Part of a small language model's weights.
Size: 4 heads of 32, MLP 256 SwiGLU.
Training: a variant of SOAP for these matrices, 301M tokens, 2295 steps.
Each number is 500 + 25 x the weight over its row's rms, rounded and kept within 0 to 999. Layers, rows and columns count from 0. Numbers have three digits each. The size before them is the row's rms in percent of the matrix's.

# layer 4 MLP down (transposed), 256x128, rms 0.296, rows 48-64, columns 0-127
096:521496471497520496465489509489547447477518536532498455463505520482511495520485493483494459467551477484531475490553505514502486504453452508512511504528536499501501485538505487494532530517515512489470507492481535521504496457490529516530498476496466472492504514499489522484471543466485449463524485501508492544485500485486461472432492515558499482530507486494485473490477475530505470526461
092:466552542507483519497460516508461526512495505519483481497499511500459487478483532532515490507484491499453470505510530460471483513491519538468457478499486511535535509526488487533499471521521488530504490510535505474503487537482494489483504499523534509545519480507511507499493459522522514509473519470492502527481500517519472493532478476442516526488508478539480568491528487494576507455562
107:488489482473542500513547513527535508483514477559490521529517529491519535462526493507484493487503519498510447472477533527503520461492480520501518519489442475493493495488495507477511493472525517503483499475509501489526479481519522475481501446505450456504501482504536484476499472462499456513509513497492496490475474524525508507519438532483414504533459534470490525524457497461493505492497
097:534484505474507517512451480520488496479481562461466461543497543541505481500479480532487478514529514468480497468502489519473448480500483509489495521485559539473504459502527514528518514489475501483499472512492541499509443506526465491511512523542500478475510509477499552511506488506513511485507516495495464514519442512504513518512429478525467535481515484488510468533505549509502513497480
094:486511456493490519490537477480463512474551498471494505478477506513489511512484524492501525459486475470488524513583519467499498525511503520544445503473492493521486499503498527503534489482528487510469496531453508500515478509480504483531467548501474512492490476506541464526493467430507491510515506466518496491508463500497511476457467561475506467530505504464533485501542466481487521479476
107:511505513521488444488514514453536477448542494521499495482499529518520507493525529553499538497530513508502531454508474530535501523507442516472501493579533504547502515519496532497473508541510500453517476488469505511525522478474513500505490474494488473472547501507490502466524480468501522554481469485501528519525499487490485466479494513498460515496548511486471511490523514523534488469500
103:462524485474502515519516515473480474525505496509530500521528446535497509540488511477463506541537532460476483494529552474502500472500473542520537483515477544486492485525498498549475492499551487488498512437485475509515473499486491487451463497500592530523493495523501479527448492500529505499514534506476498501510486482496494485510477502498483543516494506478494523508497469526533483460486
093:541493545486472474510480493457505495552488464455490480531507458447517502516508498541511495486448520481459535493506515497459480527520490513476493501525511505465511514503482510479498499518533553510535508465492497512498529545505508473488517502499486463509508542499477477543482478493497533510483538527540463506482506501530491483504508524515488486516467445495464495444486495513471464562503
088:476492481475518506487526477523472512484513525517481465451461492507516520521505506468544486444509508498470498535510498455516506560509517511503474524499499507477539522476530505538494525536486465493463505535543527488468475514516541521529496478464509556461488527450520488499484487509543542474529494454495522508480493492517463536473524500451512485509501515473490509501484544524509518480482
105:494537492523488478524556515512545489470535517553467526526495472522490465509471502518487485483518499475503477495496537499480500507464468473497458490506552509467505550492490516495527502517510513457557502476536554523498468512503515518497530492524532505465543485533499494475518458525519492524482487530539528510540521497526530499512483525520461494499519527519477518463530506485470490446504
093:451484532509484527505508484541527483467450510494490495541490539496501494509474494517519501499478502509486489488485534509540515473480542515498432473522468510485484509513478502467476515495468513478528447531519495504504465481505505526496510551483508468507527476463507455531497547509515492497459501484462499514532469513485469460493466482472502532552491465518543570521474523500492497515488
099:508499534494486516459491482495481517513514500504483534474475482496484520479502538494465470512473505510503536542499493472474518494484517481501448506491500533504532493516454460484528523465551505499471474495471463537494496501544458492507458559546521526523507543492508495473501472538520488513535476535519540501516494483502509545533517520513544513481494490503501525466467502453556478534487
101:506493464506507476517463507471517469521477518540455476433502466474519473459523533480518481475493499517503492513506517475485485486504471513504485532512428491494499490463509498502469522490468500497457490511512529526466538454534499496520539541514479496510486518520530489495478536546501523494489465490515483467536497477494526505474489502516451490533531505488524452476537452508482454486480
100:564504554476507543529455524501489505499493496516538481499526505498503501471536510496498448495467478497444515495533517526469530518497497526501478461456511498546492480495456493513493506513481480497537451524517477479505504520493535485502500504502548473520485457506555491481523489534485480500467503520480503501540509477502466531524545446471520469486498488501485492485545464509497517506542
099:503451486475511530472493476505489546468492513508504474519521512503525519471490553479500481471479497539509499473484502524506462491489475525472499489511492575523485504483495481502489504480519540511524500530509535557531493482522487467478502523486496527548469490502574495482490504500485486470500490521471513506495534478560518500455492492474551480462501512544502519477505463497471498512437
104:535512521508511522496486514482475511488460513487497542504525454421530552484464519489468502535490513508527520508568490475491512527452469494488530536522502532524466462500496463508508508500507483505497488487462459512545499523466513487491521465526506513504499494520520504504484534491506492510521530500475519491563503468535518510501551496512562549496499511507504501511488467480507530517469
107:521465448472475505471501497520521503482496530543501515508502530514479531468482481477496501501481489535510525503517514493483536456460501499523536509512514563514445486512501490521521506461519506457501490529474502476506497504555517512490548484515488486503519499533502469503493476485480521509453471477489523441471527543515485503462480469463544481462489520460539551501462509484483504485483
# layer 4 MLP gate, 256x128, rms 0.306, rows 49-65, columns 0-127
101:533505504525489497490451496478452507517543521480502484490479517493468450470478513498489492445492486480488493516511465455501505548531487455490496530525498522446476479532501462493461497488467543495521494525480499497547520502510543489517517448494487543440479519501527495461513535512473497526510540485502474522467492520529532509496499487489462529519456540500510491463475489512508493510517
106:504523475540530510510466486469540532511492485510434480506503506509499491549500526512519495481507579486501498500471552545494521526481491501504477484496485423481494485520505534507515473538525526489454495511518472468455492506480516490481505522471520521497507467521517487467486480477472486512487503495467539487530505479490463475540476572489481512535483489487487496496490522539514469508504
097:486494484506519491542513487481504549469482502507504495488544461481518492526501522498469471512504475494512461485516494522503490457502496533559534488475561465512528555471526534508520501490529500527529491469480512530532527449492474479468511517502503494489507488477492561455472520533529510494515485512476524459464546487474476473498502502508523528500476515532486486497480444495475458489468
094:506515536458484533508503518506540514505510469527531508479533467489491549513496515525538498497539513519517511520508482551526487508480461501501491500476532459475465463479559524470456480520477478513510540485515486502472496504495490500508508503495505513498483497461475475536531474457528482528558487479451501535469475510551503457516502531505528523472461481499490527512465519516519455481504
111:487521517482485494476497517502497472556483498506487520510511541523507542525457485502499464532481517481479533509506512496501496440501527548472493528490497468444527526492521488466562495515497490539517501518517508486522514501497553510521487492508517538526508517514499533471470517499500517476501521517463487470467527459543512450452460542520545501548463490485494472508476492510535499505469
100:499537511517444442495509517516527489516481500510504493510490448508517496516499526483519487467515498465544515494482516517479474500455506502463513520508523528499459493462573493506512510456476468554542490494491460535495472496519459519529502513495566522530525528509468494467453476529498555502501506509480510510497471493468499485556508461481504514540501494489515498512493528502472499502486
100:494543496503503466513489495527511508480511529456495485491502517537454460462510464475491489479473543501532477478507487524523517503449478490492521518483531482514475530527471456511477528467510505520493471542513567465509503484524465520532496478526535531508474489493471514496535543533536547517503495522504471538494535511465516491515514462537497481514494488496495537503507459471465525507461
096:484521538467456513501462522534509522466483477521557516526491497491484478477516511552520528460511482509523492516485508525538478509507508566486499491523536498504557456514490501486512476469440501485503507549521530501493488480504472468504530505496510521485489519517521511461518519540512513493541513528487483510535544463517506473509553460475523481501498490501524515485514481540513452474521
090:547488537494499496537530505501474520505477478508508511513497499499503541519476531536524509461523542510509533491533498521486466477519500466488492515484521458502508530492546547492471465463551491518536481528489478484525477446504483513503532548487490500497513501465458492553532497467476515460485492521541537497462467515506512493459521499507517487542501476500469508471507460480477487549508
090:542451534534466514494520461512530498505480487487524517515542524465483484477499474444531497529542508494460491534496502537490491502542471507511494490516495456460505476526487517514476447492499529518481517522510501500490545455495484512484517486540527517485548453497506482502506490514547488472482477560517553518491534529509501478467504493497540509510502468500518525510507502533453527518492
104:492476499523479475513466527498526481524470522531508496513520505484504504471477495509500515505519507501510510462481507552533498479490464494514494484512545486555530462496550481456555469480532462542565490494528495492470505488467484535456545498480491484499491458499467495504495521508545482499470479475464478507508520529495421499466524491522521491502478473498480503494530478542511494514522
088:512429464480534490507513460496481451449497513505522505490488523461484524483473504490491535522535499509480478519468488499494486470476514464502505547475461565486490524485481507482479535483493496487496531502513525563564508504489485474476536558523485512480480481518516529493534517485505462482503513484500474479504505481506482511504485488501497469474519577507492471481491507488476459513478
101:483452489468470456491474496443481465522480503497487479474525518465490503509458465518493519499521519476512501473479537527518470518516472488563496477524499513496453478516472486474542517518522500516457508507494482523489498472508517521507505458498570509476534465502539498502520482522529523444491520524505506492483543522478523493507506435503527509496500490539545490507511462505478458500493
097:542509512487518451533465506492536499481479491459532466500513510531512498508514464528519522502483498511531526508532495531508529502540483484534518516463480476517560511518509499500487471488458504516472549520498468503499477539445498520501532439468484505484525469484541476523520494478458523512524505536503466512551484542507502478512474519507509509515487510492490518498525477469466543485555
098:502460483454474498499485504441481504526496517519509489498507484520556495486546506476489492508524517507492489484488500523484503507489483489476496481562530501519498487528469505504478528495514485518523476511486513522477481497505512509506559509451491508490508495509477504498464487496462459539537505538496504510516504535556495576483473484550490545506426481491471452506507511452489508462523
108:491580538531511506489538465521506469529506523478513488536486519483510564482526551467478497451498541456503500471453506511485497491497499491492503488473472457549516466497490494487499489501485514495513472495488478539485477500479513519539512504466497527497519419463528455471513504463494478497520500534511503553520499458502477510486457497513501507506501491500489508514474484468512488484502
101:490486517461489500513454479497502516497478562522508486475525496505501505509534521529497482505525449518492484468482517520465441484501508452498511511501530505488482490475558537512465546511501466501497531525491477520451464568473509458521493493512516478501485493463530535477508502488463474486501509525529480503490557481477483469486488532508487506493427534514474505493538501483507507518508
# layer 4 MLP up, 256x128, rms 0.312, rows 49-65, columns 0-127
112:458510484467504510471498502471510564489487545509486518470508485562508481450513506489495526515531446484488506429510538506502455497535483515534499472478521483503507513503517468529550485529499478472492507510477496500521501513502493515512532523504564481467484463508456501473483498477482567511498479529504538506471495521508517497516492485520482542479529459522514530492485472487511494520470
093:474521539518552498532475506522517507451520504497450503519506511469513469524461459536547465483523555497462498527520524501488499519501487472511484508469519504470537517451526515506501519540459500524505510499497515482512494481429524517473492501492517486527500533508532477475473490490519495473447499485473503489499484468521450506483445488477479515507471487488510471553478501527532491505510
097:510518493486501497491489530508483507470493468498519516463474491491466501479485462551490520491488507506517501488517486500481510528520517483523496527522494482568517563521528488472513490479536488484541482523477478536501489479473472507503474497491481479528509513525514521480521529505499471515469497483530486492574484538498544482430533519516485476514452545516426518475543494472510495523516
096:550532525504479488517532494443534468492542475471521537489514507497481479514453519477526517479481510472504510483524473494548527506502555512496443502507459520496439479526495506461510504490511523476515499486487472520516508489548514483553464507481490513488467494463478488516518494529499481497479488471484530521501484471454493480495469517527505488533482534482531449518481484493526543487536
114:466494511461518514501496475483523496554515497521500489491498540512498473495474534493537484526477529506524492487499469501522524521496482517482506457544501489503508498509540469491466505524519442472494476513504512480503522535478524526526530499513488531473500510495519487502517524490458508498504527494458514485492525452526485467499477474503578485451506457489520450526476435487533559501462
098:483504498533487489501491518470479450505477521499494495501506499513493482521461475450537473562505481465480488512468564549540506486532488536508547463498485529520486476504510530523515504498497516523482505480493512473486492466482502478502507497482558509487496522510511474525497503518454466529463489454493500497522446504589507516516459503450494519512505519513488482497524483529513521481526
100:509513481471515465556485503497503509495528484475509503517448497525497543486481529541549499474540522459519479534523498517466544490497494520517524532498497487499505506477509515538502544507518498503472527521507461543489548534497510492476551479511517516492532503515535524511483500502478475527505504474552474464466468553506507444517479514469457496532534510446511500509493498520525480501505
094:508515501535515479454498517459498496485532529490512529499508458503492561507470429484532534524507514525490529508515527535526515530492543544537515522505520516494503491516501526509478488462520465530476498510524487542494488486484523516482507516464524510493484468529477449514487491474494522479475476510503507488492512467459538548470519472496541488454516526510528527523507469532496553519526
098:488532528473504526543496517541467511506448470509455501433541468500492482528509502487492511483461478505504503504474528485512509478483517464509536525459495482479512487484516538469531484511561472496490467501508504524504459458514494540486526479498559495525495524539515468528537508484503526480491487490494502536474502537514507495525502464469513492448473503505533502489540492501504451511537
096:519538460510509497500458494524480497476511478515530465463522509490471507503494556523454473523493502529510473508537452461518519493496521517462529477494480505531518494510472515540506488498518477511517506491471488521563489509536476511518485515486512485491489522468456508497519558515569478460504522494506510468508536464512509489487509485487534504506512471508494443532528495470510499498575
095:480474487476519498500486495489516490502450529468539500475543512508502471510511487461517503471488527439509495474489486504539499520508438487494482513466574513522520476509507492463496498464484498537513513517512467495509540499512512488504523498464464521490495519520498468522474461442489504539494535536496503487469479515522489470516503535526506500553540519505479475509482446498481541556514
098:490483492488466479498503458506511477511519486514529459495464517478527534539521540524536473526490493534533487534461514532531506483463571505434471507474510559529498500526434516495518518505502473475498549482529499503552485525505512496521490497490456501492517484467498519483526500494525477497494509504477524505511492488493496513526504508505512478503480446548460513466453488506525508490502
108:513494499470517497505493492476472452479551502461514501502526482477485529513479491506492484550430455469487523497545519519504507491512467524529493442465463468498506487493494483500493466481505494524512498511502487487496512514458490534511464464477508487486459529479442461528477548510472515516500492539530500511467462548507492506533490461484527509492496543526500475482497467523484540500536
101:537477518507489502487476523529519514492483508481493491504509518492515486491548521467485527553498505477535492537522504480472542491526491485495507508468484504501459526451462498469505501457548457446491533500479490504504472511474560458489469478500519470561525506501526516506442499540512513531458502504490512490499526456455493506448481482516544517509527487478504492489496494528494464508523
094:468492472522538490474473521530480483519477496502517498483521536436468476441521487545470526546462515510575515497473500498486514515468485486534517506506488503497467483547474474494498514516523516484530562495488497536490522510511484558523534513521511550477471506530473488532508508506477492509482491508498475515486519513540528495484506535536534527524485510505503488510514475513487520552489
113:515465510485478519507500515494550520523531484521490486497529541463483488501483445462508478526525513502495506545562499437486448487495543500526500471507430486472500537519492514506501531508476522510475527499502496518499492528511524520479472516518511469514465548534500560517479467521479543469506515517482481499481479508509514481489540496486532492496484521477527489475541472532501474494472
107:490523477475535465506512505505537514469505478467520501504549485498500532502485475488496483467492458530497524464466480478517515487490499518526393476509472503485520455520485537476497489506487474509507499494464456497503505528496525433479515484501476529500505499511480490475542463567523488526543530497517499526473508527517522519522508537500537482518550508483499488509500479520486515479481